From a checkpoint of a small transformer trained on Wikipedia: 14 layers, 2 heads of 64 (1 for keys and values).
Each number is 128 + 32 x the weight over its row's rms, rounded and kept within 0 to 255. Layers, rows and columns count from 0. Numbers have three digits each. The size before them is the row's rms in percent of the matrix's.

# q: layer 5 attention query, 128x128, rms 0.311, rows 31-63,95-127, columns 64-127
# k: layer 5 attention key, 64x128, rms 0.295, rows 31-63, columns 64-127
# v: layer 5 attention value, 64x128, rms 0.255, rows 0-33, columns 64-127
# o: layer 5 attention output (transposed), 128x128, rms 0.242, rows 0-33,64-96, columns 64-127
q31 131:122150077094119106136118100173073145103119137145147126169129121091160136100153096158084123135044126152117084081119123101160136089127149176136116116157129112112137148129117173135142169071135190
q95 111:100161111117093143082150171192150088143151101122061111187151164146149072121138115141159096146080123159126046098201084141157111180128098158059197068199090120118110079116128156108165120138161121
k31 106:158103148121109137095162115137106077173113043119104166124216210148123136162175123120100122164159100104114138143118106070167130148150115137103170072119156164137100159139164111143145104122189109
q32 091:156112128087118098138155130167065065173124074159113125154153124115078055094172181127135155132073145154188129081127164112186137146150061137101164081112105146151106125162100113116138077114150105
q96 095:141095097129143153115115128149146149084120126148155162104137134100160088067086142093135141173103080140016112113116141122185108163127182117179208118141159150147106140148114125175086099111131176
k32 109:106107105089102193117107179120081136150130121121173105166132126112088099083107143136115120194156144139080144114139165155084104150141121122125115145107116206108174157135140148134180113050118226
q33 091:140065067126106102093120123161130143154137155150085157136140160081137063130131066159158097134059108140156103166159154108175120149097105044151178100120097166133132116089173143130136093155119156
q97 094:129137152137181131146175109101105119061144105139133167174152137150104128136098107145128138082153126181073108066080125142189136111160104092140093065137083112120047158084094122142137058161090087
k33 098:130155064102043132116128163089146158068131139121074169140127142132099067143187076141138100146110123144085062118155148175118074058141102146161133144118140143070151165124136143120067126063171111
q34 104:146103098133113120115106100150174176114162099137171153117094115131116088103060162232104097136121109106131159123178086113127089157090172157126145131133100122101097156156157175156135189076131050
q98 097:154050107125074101115157151066154140092131119182174150146103152163081146129150131118139120109159056107079163107123170157156070112072130140133145192093141177117105115145157180153141124095124113
k34 100:148124112105085115172129103146090091200124153122206147182079103199180111108061122153144140129141148151156130150111163068105108133095111173161116060146110181178094160130139114114093218153115115
q35 116:194186148156163093126165126122077166122087158116060167074126064127133133140136130096114132148174107144153132102165124160141130084140151116127090140113172161138101130099157094141143134109097130
q99 117:147147133150159143107108163145100105097188192095142116089093124118125144144158121150167115120117066143168158131085174112147159157084097112180106150142139092107144148149101091089094164149086114
k35 115:053136179164082086082141183094095094135146031120102122115106102153152167121135107128121169180184114135140127151088089152111140131117099122094169127202123142123095073122205098177068109134142134
q36 119:118150107088114140119118102112136145123194162156137150098164096146199102118098186182134144124144129136137145128109125085060124097157115096086195055145117123133154139164169152165216113096122215
q100 149:144121187110167138139125106087142081108129152132161110088114174117101150157153140106145142084146094100146157135092147121108172193077100125138091071121137091105122152150089133111107148225163123
k36 087:149156131164109113176189097148114114091111090127114121161169133166101111144059170103162150179142136121106084086162089126099125129133132158198220146108077155147171104175134116125211071153074106
q37 103:121120156131062136178141087141149094113132147133125121178110128160086124169110108051175140123134136164148097146140132163189133071095091166083168078164082069160144115129186154154132080150113154
q101 087:167126068148088120162135107195147072094150171149078129184137136132140097096097046085105105135128148113117136131145141077200122129094117073072129145089080159141149159169135169096129128160149121
k37 095:166164125157110095108117125150121118094114175110147136090099104096055128180134158087146083170152107152109138121145099130147217097124135089150176155090057124074173053138119156121119083108132114
q38 106:137153116110134193181133131125151122143112123152120107192093112121182134115072106124136164098113109101111160103123135105114107152166101085123099123074093114156102163086127110096071108132143013
q102 088:152160149136087154055156085135158093105087140164128104136136144123153101128150136118126152073135134127090139075149093121181112169136125064171204122079124156136085148052138118168183108133175067
k38 104:111135070145116161100112150132122149109134199169113122183117090117108120124178118076102163148160128064181163137070174177140106179120156133127138170121132153212098142124128087107097177119110164
q39 100:135085159094095156092118146105135215120103111106075131077081158098096094088136127130115127220097168108084185140122145093192128072184132150178107102112092128148111144135109082195166096151105131
q103 089:082127199098120153121124101192157116181140135139132145044081130145159135148138162122080092185138146213118129158106140060133190135125125169119103113140117136133125151157113132131171125140168161
k39 098:141119112090163181101159132160122193123110115131135205063095098084132135114092116172143139100092122089125182138131120109129151107101105148143151104103088143145152098120116166144179145161124132
q40 104:112068119115149132142107129147053176093209100076133163105142149123158132160166151124143102112119134157130134098132057147113139074087096082150153150133114100088137137136090084168159145132166112
q104 084:174098118139188104159161105128095145166155121121128164084117167134114117121107105177053128114125123132139201100122120100198154128113106059145104101172173150091096152099111135098122090104136063
k40 097:104093146188189091130165135150086130148172081123166144099080102152098161132154147164069137146123124068147084135149094084130129092136130145116119091162138080145161168078186140102132078123143083
q41 124:153122105102163135127180153141157144115148158140096152107096135112145155097132141140125083146125151096166170137123138160097114154136142132104126180087197122121129100153159091163107032100087116
q105 096:105078097134123131140091081174196080105075120071137167078102141086140129137122140070142154152110108151166181186113145158120118121153096104139124194163073175092144103147109133122093108122135157
k41 123:105120178146116142163151143103110107080136109103165143111105199133085163138130078139127035107118183114107097093109104154165128117126105075146075145127113106194128166064140074124132140181112156
q42 114:116108128128121080151121100173123137163090137099162091198103117066161133127160089112159181117154152175143153160150133094152102098189128116183187146113116118104197100130172160060128091123092126
q106 092:065121094210123149130127131133122172128123083076098110147153078092194163136115174157097105123164120183167097166163164126153132115098135133143099215133130105080148119104094142120147078159096093
k42 114:059100122141119150135133143096106138140119150154139160130075078124187181178163056142134120135170096164106124087184134055172165133118140124096106126074128169122087108125120143179136130055111137
q43 092:074170154207073120163211144141092131136152124111127155171140141167108150128151113124107133094127140147160159123144169149107146127157111122090109125142162161139158111136130140117144098083108211
q107 094:167142144105110115127146153061158118139138181204172152079111122119118105114123076115149139113098133162174088142089103045104126095132135179128153088162147139134144121138095076116164152080146145
k43 096:159119128080129129134155099165161117095078157138114135116103093145147099144069147079154203118143118172116169121118179129108182104085094113107149138146107115147143186110099159196125108139144128
q44 105:113172132133155200125144072062155114124125103127143091173131142152072173180140146148193085105066118093132115074152102159121134094184124122152145151132145082092101167132159140191102087106121126
q108 092:131171146140144102087136113109170170171108101124105124160169164110118113101124169112182110080138112126091213119118107119156132178098114134180129122152128178085153072139164167170120122135109121
k44 097:071087154089094103114125135120063113120149133151135089130101146102140140174132147112044134124155154099146100161142144132051135126115159142120143078096081115126189107135119133107155124127125046
q45 114:102139106108114142120176163110142137124106072065140081079139095078136110117146100204114160139182121083097138136143147139159148172138121097076176123098127139130132143137094188113090108110153128
q109 097:181118184131159099068047133137118157144123073147136168203118111087080097110121131164075112170127112112115158192121086152084134136122195112148189135117141140134143120115089131122117157143105118
k45 094:086161185135151135158150095115090142129144092140172186154160109084202111187111108138142133083125139144187128130092126162205109122077134101088089090134109096076094154062128158149156118124088158
q46 097:131158166069125072115156126162122150116168127118108183106134145186074154104111124135092000137137143061106133182080093107167174159137107168120133117116143128092103189115107111088160126121137160
q110 096:138115099113070107138158126093100093134185161166163154134103102125154141079142142064139060105121152073134103134157149151115130173114205118082110131079160139082189139133117138127076164127118162
k46 093:168174179154134131115197088144070146127126090134209179100131132160167171143149090126138091172101129115147143165142179135175212125120148121137104102128130171102122144118099128118172150171104182
q47 104:151095156159164074152141087096155116110166097108132164161078088153039069127120153185144108117136187151168119093127129141063163079137107122138091117132160110129145093086156141127102143125120141
q111 100:156142113167126176132113147158135113138111070143126081154160102152167094073125193115152111071071140133100141087176093088086184195133130163088135132119151113141150161102054160154153155180127095
k47 100:104089151082087132075128086132130084163150156140138086093190096146137136154109163089133111120110117123162143089164155114143105135169104134166140103146124120130107176119098094177103102179106113
q48 087:114137101155176141118168146158118178161130106132168092188141178081125120115159134169181180122164180083121098142150134111109123137081127116079068109173089187137081164078123170138112102117141162
q112 106:103107103108106117137105095088117120181157094171131132128062114111133056069168103181154170139157133085116102133156201082113101074148178174075158172108081205137129103107128180143187139111122124
k48 099:160153108059067135125171147160159097137112166148152168140134115063119087179136135118157107107202127132132126130141074161160106123123122090105141129138135134167160130113150103115034082100089178
q49 115:084115103049093148211113099155090146109141088103089147087075163114140104148179117172063141188139127143131122149185155163165134095090160118143203150160060174158121102141123155086102094115097106
q113 105:101143127211128148149153179138084140135108094166143125120117161129135111159168157097154117133169131148150123138119131143089082100124145142111146148208133083175145109140180060090148144126127083
k49 118:153117172128147127170135078099098119155126133166137182079083121192131110134127059182125161149139109110139175111134129082114129085111133138120075061144132072114106076152057092134122147149136149
q50 107:146071124104131140136134084092112133092241155180149117054095121073122172125143085087149109118102159136131140127133130116162138116133094173126126108123111201100148149155098084065194043131149123
q114 096:105127111147131149098115121109110098125103113125157166117135124162088107116107045196083163085121133234114142075143128186123141109133140153137131095189136147130125044142099148147117141058109150
k50 105:107100099168099195122141114076111096138081172087172095131152083158158120120157095155103089110150120103129169121145164104101100184125094173111082088144132096193176156126119098155079099132140121
q51 101:162061154124164083086065107145092122141135141129154089138139104133128090120121149136183178203114115150122108122152106158121122155110092116161156142130131198113084162189135135138111135176117086
q115 099:217136173162112127060184204152162142145121143116098080111186139148143204126096157135137131109126188162143170147172141139156120079105100109125183122117098131130086148132095103201074110117139155
k51 121:157190122100139075099095141149114070172140126132046114134138126099090097139105169163126124152112084166094102115191098101098135084133153109089154141131163093131120103085161109105132072033130093
q52 115:100098195102154101149133156076161143117132097138118134148152150127181162128125134160121097166166146166082136157152114131112069112165152103202109205101176137133074152102089132090100085133131138
q116 116:170112129098157160145096152086138135128086158034159153053119112168130120086137140133060125146151181167063143136172100148113189082183096095143166091133137141187091133172131147136119140133175104
k52 117:136070156133162181156149126149132129167144098145224123135090050049091115126091141106148113180086148127219123127097039089106110156142119166115160143142103133095131099137104121114176120139138118
q53 104:063116083122071141077098176153106134176177125163072085137118111194139078140160106122109082172174086120155163099118173137171112129166154148122149175136181107115100135140091106140140131180091088
q117 092:123132142096110119099146100162128164122168154144112119069133143182081150168078119147130178176132127149078153168092148104120152127129181136111113149144076139084157164167129128132174158156092148
k53 100:156143063108085127098187105138150164145101198136078136178168127094123132149089155095098076147104128130159050110173146155117146114125165187102126083079120099161099174195164088104102142169171182
q54 094:135110106118110103179123135127153126134131198118115155174199136147132144141113129132111107108166089120085110159128125105175127123101153169138132148146134121157154192125152137149060122112149113
q118 104:107098155132071105169104167121110111083085186129123157156105114156146143065129118144084145151121125085115084156159119125131100091103159140092171101149152155110148112132161089092139195087162095
k54 099:167154115129119126097127125142156201018131119111135120130117131118161146112106096113201167079066090131132163155128099095129115179098092134115138152133090080133186100057117131100191139124170082
q55 101:097175099148072132082105056092168132146114130049098142112172120104127122113134160123172147145139175127114141095162144109181126171119100165121108055167073128150185106171126130075144126095118137
q119 099:169185140139101167124130177100082161137110156206155080151144125100194099069141106122140132149124096109191102132155155199145089126085141157171098149109135091142133088178107113092094118081109080
k55 098:134088127136106093057165120111125115130129191119092142142051144136108082121161121171127102165144147101105150085109157095145097123141122172190178169138131140119074149179143126110158171050162150
q56 109:128145057130053109136088138064153071122154112098147198128119102075064176162086133131087101158149123103134096076092121142133099143145110144119114117135156160146119065147094143133090118059147152
q120 128:108118158117166124158108060168133101132155153086107139108084081156081142145147167140131134102089125160112144099085133117109205116119093154101178094105190140090069109158156095182127113175159183
k56 114:099073182157104130164128121084081115149114086155130154104126119115193139200145083121133108174139111114091147168125164099156140119150107132180108120115096135130126159137104121129165165139132199
q57 105:162116139135162176119110142159152102111130084089115130138175125085106172178095109088141138123125185117152138129129107171211140187213143112130103113087089097122138104108120123109088065091104135
q121 100:138085136115195153079126120188142143083113095104158126130159149163139171193121110114119091200175139103105174117111109151133141135186117098110115127074051165121138112113145124114148135159084055
k57 115:152143150149145115129121179139092133153161058071180178119129123097110159207126106117131066179143160044137119125123078083114173090118124136127134128129162161097073092155096108106143111085125120
q58 088:114129152119111117180111141093113079126162102169067148143081181156138171146127114085102181138062162142184129103119130155162178102163105131135134060172150164138122099130117096140106121124098061
q122 092:082083097085108090191155105129136116156131130090126070089094131148105109069076127120113166106127122080152115188105163110165175125149130167134154118155134108123097171167049137174097131152152206
k58 109:088183212151129094132168081143141074113078085135151148073094144143116194111113116131110136160125119123073104161123168103184122063119145150112114110133159117119155172145134098167160082150165106
q59 105:171123104147175134149175113132151131107154173168086137134079142101132162134087137088158129092155134163108076143107157132184160141172128162106149175119128118120117085125162172215203166174122146
q123 088:135106139135161141124093175124164137114142103192103136182145148097085118110099102184177133094163083148178128096084070128134121142058093140087152103122074120144106093096110096107116139051119155
k59 110:087181189081102188067092134125113105097147110131136138149129142137137083123047155141152132187125177128140192164158124143128110074156146157176114143171122173090142155137092152147141113183154134
q60 100:161145168130107121147143083142118138102105130126104158113158105146162126113084209156151153136134086132144137117116108211161147111118137152126113148074153149159148087168137137079144145184158131
q124 115:094119095126146124132135130134169092042107173042176128094122067125130135169141167101119116110111089125136162134141138092092169057206110100157118117161149125109119113136091071116167163123136119
k60 101:129133149120160175175112140115086151146098161115060108146146077161085143081133137167134097182170096120118110134173123130162154141155154167126101082077101148115115083101094171072199187204137136
q61 108:065109160094105163157117128171136129148115110061172126138110097124168178137118121083043134118172107094133186149119158129186100149064127105121095152123095089118120112090088105119131176121082110
q125 095:133113057107118108131125132110104106117141117112119157199113064141072138078073074138094140119037149178120087131183120113148109077127187143110102155131138140127151123124151164109116125077131212
k61 095:150154134185123111134178082184079116129148154147169115086160080121124136175072091133091158107157163134160130151110069180109128130108093119133170130161111111125098122109138107141080071110149182
q62 106:136106176205106124101184113132134123056120108167155147119136105107091140156204084175114134087110189178144116129131083123106104098137102114129172174157168155078107172074126111128097098113080116
q126 095:093145148164137104093067163110155112089086141168119150188167106139108095151057161116147188079109113133131107089185115147045161139115120128132131122089114148163164194122097143119074104142137112
k62 106:164114057183151085227108163087115115143058103122095143199162162108178138139138103119130106086165132177115164100159112134143152112141154121125155161121143167138137064089143102108170079111135109
q63 115:136129110153164161154085087122087131140117132069104162092103131088151116098084122163160143229050124121132157127110122086131078105193092147029145153133172160128127111150153097075161139157135110
q127 102:160110053138141146141128137113147146086151191071090191140206137147151125069156091172117135100072104104059165099123147097128125113114169139107208166113180158069122160180156102161124174144073176
k63 099:130073112175117115136094095107142099117132143104110130085125101110128112127127102115109181094075148129132167126108132113107111154136192162095169157073162184094175190189135146166172168204120116
v0 101:085130149085116183121148165165164132122155175162155177166181142154131133129110115138140176095137148125136156192128146150176114138114160114088171135126165101099142111127118144127127101118110151
o0 102:104162103151133152171152121165124096072143093182202131146122094122103135148082177157071132102120160173045111137134168079115159113154170138137141153064140131200126150130074149108119091055173113
o64 100:119105092112128105100125150081112159187091129099152134178130184126129121113175154151180116146157104087102137129136129184131112127118098114167183167103135182083199099104149145176133066143150113
v1 096:179072159103157145085176120106134153144150160105114086130144112180156205155131108102112132141112096082109138050113192107107131089139136103151102155188139141097183167144095146166068125134154191
o1 111:140107111163127121106120212179057196135113125160153107114118137081133092095133076111200091164136104157140107148072126069139129156144125151152131129103153165080112125161140072116147208131159100
o65 090:121169135155137090163135091052106099118072106149127159150177140172123108127129132134114109120132106120180225120177108132057157125099155083032106096153110098144100135126137162077132084198126125
v2 097:100183064129098074147097149157151200146121094131166170114139126141156117185083146096139145141207122114097130151152196068106153146160113166114100088113125146138091091078135107077114177100096122
o2 107:163120094158158129174161161074160059114152144100060159117060133148114170112171137170145128127087169124177153141083135156122117057126102139176152137104147134097162096120127152154095107093188196
o66 088:154096111099111127073140120076111108114112102150105088163157128137167081092118119124116130167130145108164151152138111116149118199143081067119119085135180120201108159132160146178124072074133182
v3 101:159071083164121176120113106128157152139115112104142128112100132099055213158169095204193071138116163113086166156131137130135097081134105101131160174203083139168139085124106109111148163140180088
o3 099:143192169188188110108192154152122097145147140111135160149107105119150086130134179099086095108200090148200157117166082116140114132091135091100166069109130175129128112198069151164162131158141166
o67 100:130134089117107129166105156164063177150121207149076144105113124109123122080127084110127171112130091144137099146131118141151060143132111085138084166095165145056118193085136146143089141101067142
v4 097:097069119128139149159081122164183071129126099142153143164093081165105111111147124079164171163101116138158134089153073189134137138148094160131147116152079161133157127109137118192099135144123113
o4 119:141080111094087097136120112165129119093131146105152106195185100134170170125117071117091065134079124113092152168113128191136152143137162125150148159110154064093114131177107098098107093185135193
o68 087:132102119105085143100086188092118106161132157162112150075101156159104161111076186165106160100132139103122133072100157186154168102137087137174171129092151176120147122079176145147122106130144139
v5 106:066121109175121059150121143112105081202130110108113145154170101106093136113155132128063115165091128107185153149143147133162126176116091139143182138119140108139130106141155092116119158099128102
o5 111:153122171139140167141159167205171137115133153143116089148142138139176137147081174126088152115076130144041101171116083170211187108122069116136150132131118116111109194097128159194114077080178210
o69 101:164160135116139118127080076106185106104125117117100155081086122098129141156173160159186144137103143161113105081182116072127130093116196153111114093184101097046150130129096133114136099155070073
v6 100:146115140163096159163058116142136115121081138131164163117211158121110148141127142128135111162106130136073102105162120171163085073073147144113103155128115078085123192173167111162138147128167113
o6 103:143097123120133110125124094107182111081159081106159149102157133129087124108119210157112106142217149175105117197128145128094166095183081069099124094089101065105166134099155143131145075125151119
o70 099:115138128133101166097141127195121140131093181102106137116132104140093158113137109104117168164048098093098080116116134133131133125135170169166152124094144170148171075065117170097129150088093143
v7 100:130120098114147169161142153102113127174143098156118106177144114159079055172165106155085110130070107111105123145056145027153102170179091146133065140114070160133119143131115122130125188088130135
o7 105:088130106171129110116134164124100189115104130123087143143104101088185218123133120133149156104169115120156118083181062163180188125120098102105157109130208154147117173124086070167111064074129127
o71 089:150153153146175103149081089135160115142154177089137120071103164151130080119145158086161096171106104135140117129146185119156154137095175154152161113122092115094176124119143234162078175128164177
v8 106:152130112071073146123075086142138135137172086117162146136124120161167102149107149134126173160097126141161221117148117103167086167074078143146119091164203202151132108115174149129171163147121129
o8 096:173100189162098139154163111102083147143092169122106171182095091152150164128142090130168133143104081089136148124164115154144159159111158129112114120110099055132155137197072165141087159103108085
o72 095:115133172113180098107160140118124113193135182133134108169127162189097098150157118140114099175137140133139129095131114098104127097089133161084089099099102097152096127179192138091227158162103170
v9 116:116133158172108142137141126100147093111122097144121108147142120097163103162110082139154126121057116107152166126088123150115111131120144094114137119180053154079146159158188120215144145128142124
o9 106:135112096112163120157120129129104195138114158149137156107184149149098162065168122147121069107138130114146165129138117128121124152127126133129123173152144111124146135127044120110171133072049089
o73 103:112126125109113100120106150107131120103101129117113124055074156112157171139135142114162160165118103106063112123084132170117146066127103104100091064126188153123086127074123141087111183229207095
v10 113:147129155084154123134185048145152123103129089112129092175122114077127143161062133150091104112116120086143145074120083136102111132219148155102083154083171128141142123148131065196114143156136115
o10 122:141167092182129138128136169139137153093101153087152140116149134100095184143158105124112174078115095136156136159120098138091102113053134110126144085153098136192108121093145169135168110129109121
o74 096:131081176153089063123097095083126122171121121173106111062179069154090119143161146111176060156161132064123119084094152133082129157187071154087115125166108114136092134108143132111149137159179142
v11 091:159121124157151126117143123135082126184193180095081054146123111195133146163071098166155081140058173139083108134133134144121151108123094087167145118084127131119086107153067083100152089121174135
o11 092:126122110113024126129158178155123171135078108205161173155115134153083121148125115147173121163130061142125137109146170119205144155069168155129140096164115153171081101081162149175148116188101128
o75 091:085137155140175142060102138134095173112147176119110101130133145055108128175160109126132125125159107171153056133131092097081098058157100073111114145119176179089139104131119160176106125083089132
v12 110:113126142130125168123142044137125130138050134121161078161183102085184161085133136147147112108133162127126120157140149123101169159094143151131104124110104126103151089042191099170162127115167180
o12 096:184143076130108072113127145121091103132200101158135114116142094141129083126146123111161136118112109155122161134127071095143171112136106107120151140139126174135080186152045144119156095126118150
o76 107:076121143091131117137037159087174141128123129102110133138136197129140116109116150111075144152091157095134093083078132171081102134160194198110132183127151121182156107151128135106132124126174133
v13 106:174170170149125128144108095136136081163193160121159115098153109088165096139133127115132116209078162081143146138089057141135105126123099158093098171131118095135134133141130140174135126130105078
o13 097:093108096146073170121125182154141086161058113072089132168145149161111173128151074094148135105169073154128083104161124137139137079176156158175186109086163190142155147131119128115125123205127172
o77 106:099132148113143126139106135203184140071070155099110076092143132092096126140145088077086117126063134106117065131085163130153118105167121101170102103155160143103093129097113153106126206171122120
v14 089:095127115115135150149115127163130175179163111140118119137136117188144117130140146093154107135136140167139120098152203117091121120153098189074148138148194151113122111117117093178157106089135084
o14 106:203153118121165114119135114161183053126103138142134136087163162094104205076190150118113175132111144126107133096156069108097069123093105125054086131119160070099087139107092116114090094135135142
o78 083:101093166093132155131095110076104162088097129110085119154106129107154093163077080154126183140146114133149100140142180090132184094107145123099093121156131132068181104093161173096148098055142129
v15 094:156110098159127194082109162107162129170168132115156094100156163154138186097128173187081144127134163140152122106131203131154086108137082084121129084128143086160181122095114141102110196114118091
o15 093:116109143050143113099118134207122101038157178132144131143105093172135086195138134171078164109102091154119094111103130099165120118124153104091142122127129145139127099158109179174161151066162102
o79 091:129139164132076131143123159171135110159110191101183138115129109117091146204176127151209092110116152150126110152177139117154122118074175148124144106087103111167079105135101079140102169104130126
v16 098:160117138102086121105156154162166165074169085140109113161114044119150061138161121118144128090136085128129116118168159168168156069112092152154107154174167083154146082115143149154161120115179102
o16 103:154153125141176072154116091101184112135103134125129163152164132099181074128145142142160082144113121160128111115153168101123081134163149144096070075171081151173158159135137092147115194112107088
o80 093:151078129117159147101174100107094071090097077105115113148083163150115178127111087154151125140139173106197147095080118118154162128107156147124165104068135127103076071119122160128099138057100130
v17 095:088109111080144133088115152092137123185058033115166121127141135096124092122088115091082134170086178099171107154166167177113142162129195104078136136102082136063076094203131089131074174142113122
o17 101:140080112121132154125184121072151118131137142174111172072170162176159142132158181140174109103161169102114077126132071102149144140184111146134100079147054121146154132090107156119139065047149137
o81 093:162156196155096137131107155156120145096163112095195136133120202102119156140134131107120083140098092140128111080150127107130105119081079120088093190123189149114118150093122134127109140203137085
v18 099:147120100143122127146185145168091065159173128156121146074095152134130067122103175151122110122165111071138105164101139070195129100081128141185128137151124136068105109152112127227088114069132071
o18 111:091145103123182099128110141185086115168137110138137126236113094140113183139141112093069134168101173186139134107146148137142055087112064135177098133051188112117074126073100079086166131095093188
o82 099:149118141073077164089175131160162107133106086126112082089102149121188083117160099143203172122144163093083100128107115086114181146114204126142126128098142185144171148147084116125132128188182136
v19 095:134128100164083133155153108145132193160107086118139155096072101104133113139165159185147101158100043168142121083076160132140138118134157124093161099145121170097164107115132172120151124118102115
o19 091:153119132044207113070091111123215108116137101119076169140131117115090168073110151154206111157123156097120141158168125158122140171118083105122097152121166136156108111148103128139137175143099121
o83 089:078196111191158141140188168169056116164122162126121136156122133114161106102145108147126175123165095045155132124153115080162098117156110166172084100092181140210112130118134111107127214126117074
v20 102:136142139100046111096156128064135148078137113181100124112158158158144144080135140063146073134123173096101096099128092188149106107078168100100158180144157167124118063095118144114118077180168145
o20 103:114127177148137116080194118231104166185129166095137089107105157139148119114112133108136159114122158137168092189103153109129171125118129164136114112080072134117127111143155126153118190091124107
o84 091:077128108092120140175150133157153124089131083102143176195076192097126120078113142120125145126119134118166205107118143096131152158088077130151086129130167165168140109112106134128098139072139130
v21 097:087101141129108057146146127166135181139171167137114130157174104067134077138102118143162163139110179087113143104139119137153077131123131192096147217121058127144124155135105079164102185088148150
o21 105:138182081118174128149112161124112134091136116128127144185132091133145136102125091172071081118163139178107123108142095134163081126114101178132176064127128173175138130177117143145122088093171161
o85 092:111142125121103122142104102184149044125127097166120109162127203143102116123124139107091157128080095090143091116113146082137154122127147080141204180105123144072155102103134155104141174064111093
v22 112:128114124114172116081117124117152140141125108140093122155111032135182139152133115106132083153043186193117230140095067124190113107106154107128145191100087108065157152183088126126141123145140147
o22 103:116157133148127128126121140113095087173139123094076112090141137104137162092137098132121138111163155081172119152198166121114138181177145113171143114155117187204132090142166207139140204169150139
o86 105:134168058139158118132122108106093176095111128157173090140164216118124118158090171103126098114098083120112096168123161148190150090143161137114088076106188114080146145143082104131115066151135066
v23 110:153118112119165152127154135091125146148100119146170138167044080103123115119125136141089116134154043118083106153074117146112157104150134081126137138153145037129105156165133144164149102180134167
o23 111:131126139135115141137142099100159121093155125106180137100160196078107118094112129098135151036106163083102131133099111092172167134104169115128121113060174135115126224084140098143132125147103098
o87 094:118167145160102116135120155161114149157137148112085136089088098144129196116119100077091124181133091159200133151122167140163095158172088122147119080123151108146099075112102173125107118168142102
v24 093:173079135135129038106122171098140102120125129127107046151128141091060066108059110072132097145079188075127131116118103130130137134111123135110125139085068119119120190124121156149149171150130092
o24 099:100187160104118159139127079152084108144146097162095137154132217143169146137097132158109162192119074133060134095171089154126177131057174137125113069156132127120154061144137086057135108116149120
o88 096:089133150130141126167130121170153140085137103119191103081209147088095131121185130137113063155089142137150193160126131189184154159176105131099114152153142127169174127136093167137130161142161140
v25 097:098058195090110133158142109122124150106077106117129112164119140109110123108149189146130160187167132144107121130116157177126108068125102169132130171108140159167104142169130168133146122121068146
o25 106:128161142127143130082090115065140037100143109134153139172163131172104135099105130127078100082147170097145092144187073052102182157141147116136132129170079100103143109115144166114140151088179117
o89 091:067107164162071145174154120117097199133161073113158131164137101114168089173078133103152115185069090127143141143095174139100059137105174170087108141124082116196125133146158104146150111144091163
v26 103:159110162189117161122180093125067126056188163124096117111152089144151117123185143137135136157116105082095083158140153096124140076104122115155185118145159128133086133166135152125098130147170149
o26 110:103166139125090125132090182139138122233102079167162116142076105104130039158094110109086138072152116153175090163133104094178116135101135123131138147074179146098177195101109108161125194108122109
o90 095:131153079115151098126096113123095157066154132107172151177144116103113126137137135129113079141157109105112133142137120086113087125158121126119172119146109162161115111179117102111180091101100113
v27 095:148166128062149092125153155146083084114114151097107091046133100134161177145099107165126176168061142174096062168085191095165108149155104140154137140134036122119146097125127120140112141154117160
o27 108:173154117082090143101057133144118190188143089169080083156169138113159104118157142121148129083137144130150144083155150170086101171181103134054183119133137125125127152143145202145148106217140125
o91 095:149115154136172155096158126167119103084073109145195176047082153145109169166112115116103115115166109117133144157141103104126112120098082127197086107131114172133115122116142038157090144120139106
v28 093:135075133140128128124105156170098145122104138052146171102142084134147117126160111096116129169058142122142165089126128146169063145108103156128130148135146110093115099087170089057094178138094157
o28 103:152104057150191136126124166116164128150125078188113123097133086193105124085150142115196159126139153106066094132174120162121146100132127034119114148133099123155135170144108168080158089174183126
o92 100:132152124107086130161121115114148054135084123123100201186139169094111126160094089166123092134071166174149142146127119141136205161131191155117137105126121120074135058171147118127129125121082161
v29 116:059150077135129133151138175103154152142115196207093115145165084067126118157093149161118126110170180139077069078135128159140094101094115198089088108141146139169109135168174124113156111131134097
o29 117:160124151170121062182162052104122113060146062168111168085103112160079132150132106153164099138127130157149101126159156067164140151127127121121130103124095074157147162150088168198096119090132086
o93 100:079106100109125103142157141098121140132120112079053100137069134091157106027090158059147148127110111103146139154115154141100177120110141127108117129144141170088154092104147131085124114032109154
v30 093:116191151114160093107106117137115127121069144164114126105101115121110033128180095125130105111103097126111108135108151152105077124145090115172087155092089172078180129138127117142147129155169161
o30 100:134128107150087134067175096077116146107161158135063159179153185123129158103161106189155129168176135127075125104122162156115086123137167198084112120186147083085136139109166110098157097149117079
o94 096:132125153095117104158153153124115145138136124145228179047113153097130147128137139079089102125146101109169092141092106141154139147125114120133132122082096177188172105177120094127142143072124153
v31 096:113158157078112081089125097093100134103196122145114114149114185128141085143145132163124188071165056130123123140133106108145110078092162105163129111114150187101107100117086110105102142131082120
o31 103:184115165054099081150166135175131141169109146114150092226094107164113115118124110091048183145103169126118110136155125143094162119114117090132079146113161167114146133102173100087167146105110140
o95 081:144117113129117122097196148105114147110111108174137156106113164078148143107129118158207114138191155082118164158086191133166105164088124126139089117136095147114098154136105116089116122078118072
v32 111:164227180108110136123109149142155176120135116129091178171181090142145132072163121105138102153144160136181080103142111129163138134108103144143087120134168101180161127141046118150175197168186147
o32 113:122077109163179129033108104122133081140134192166155064075087118088142082159148109112112104110103085137117108115142128094133103077151111080135194094104114109161136082077114100195070142124111098
o96 101:104064155093144123219132091145168137088142101118081240162165142138096148139157076154125156166113124107114121112131072131156096126128157177059129143076125111154128113200165158096157197058158123
v33 090:119095108121121129179111101119032103128148125192128147164113151174185085100150064149123160184202146149155126064100077111124202161172131120132098105092114133120095164095127159117111127144122131
o33 101:126085154077119156103132139094109160098161137086127096124082110112125165086064107138164155170073099103138174122138172155124118120088117145168168138153160106123144114134147134134130105094120099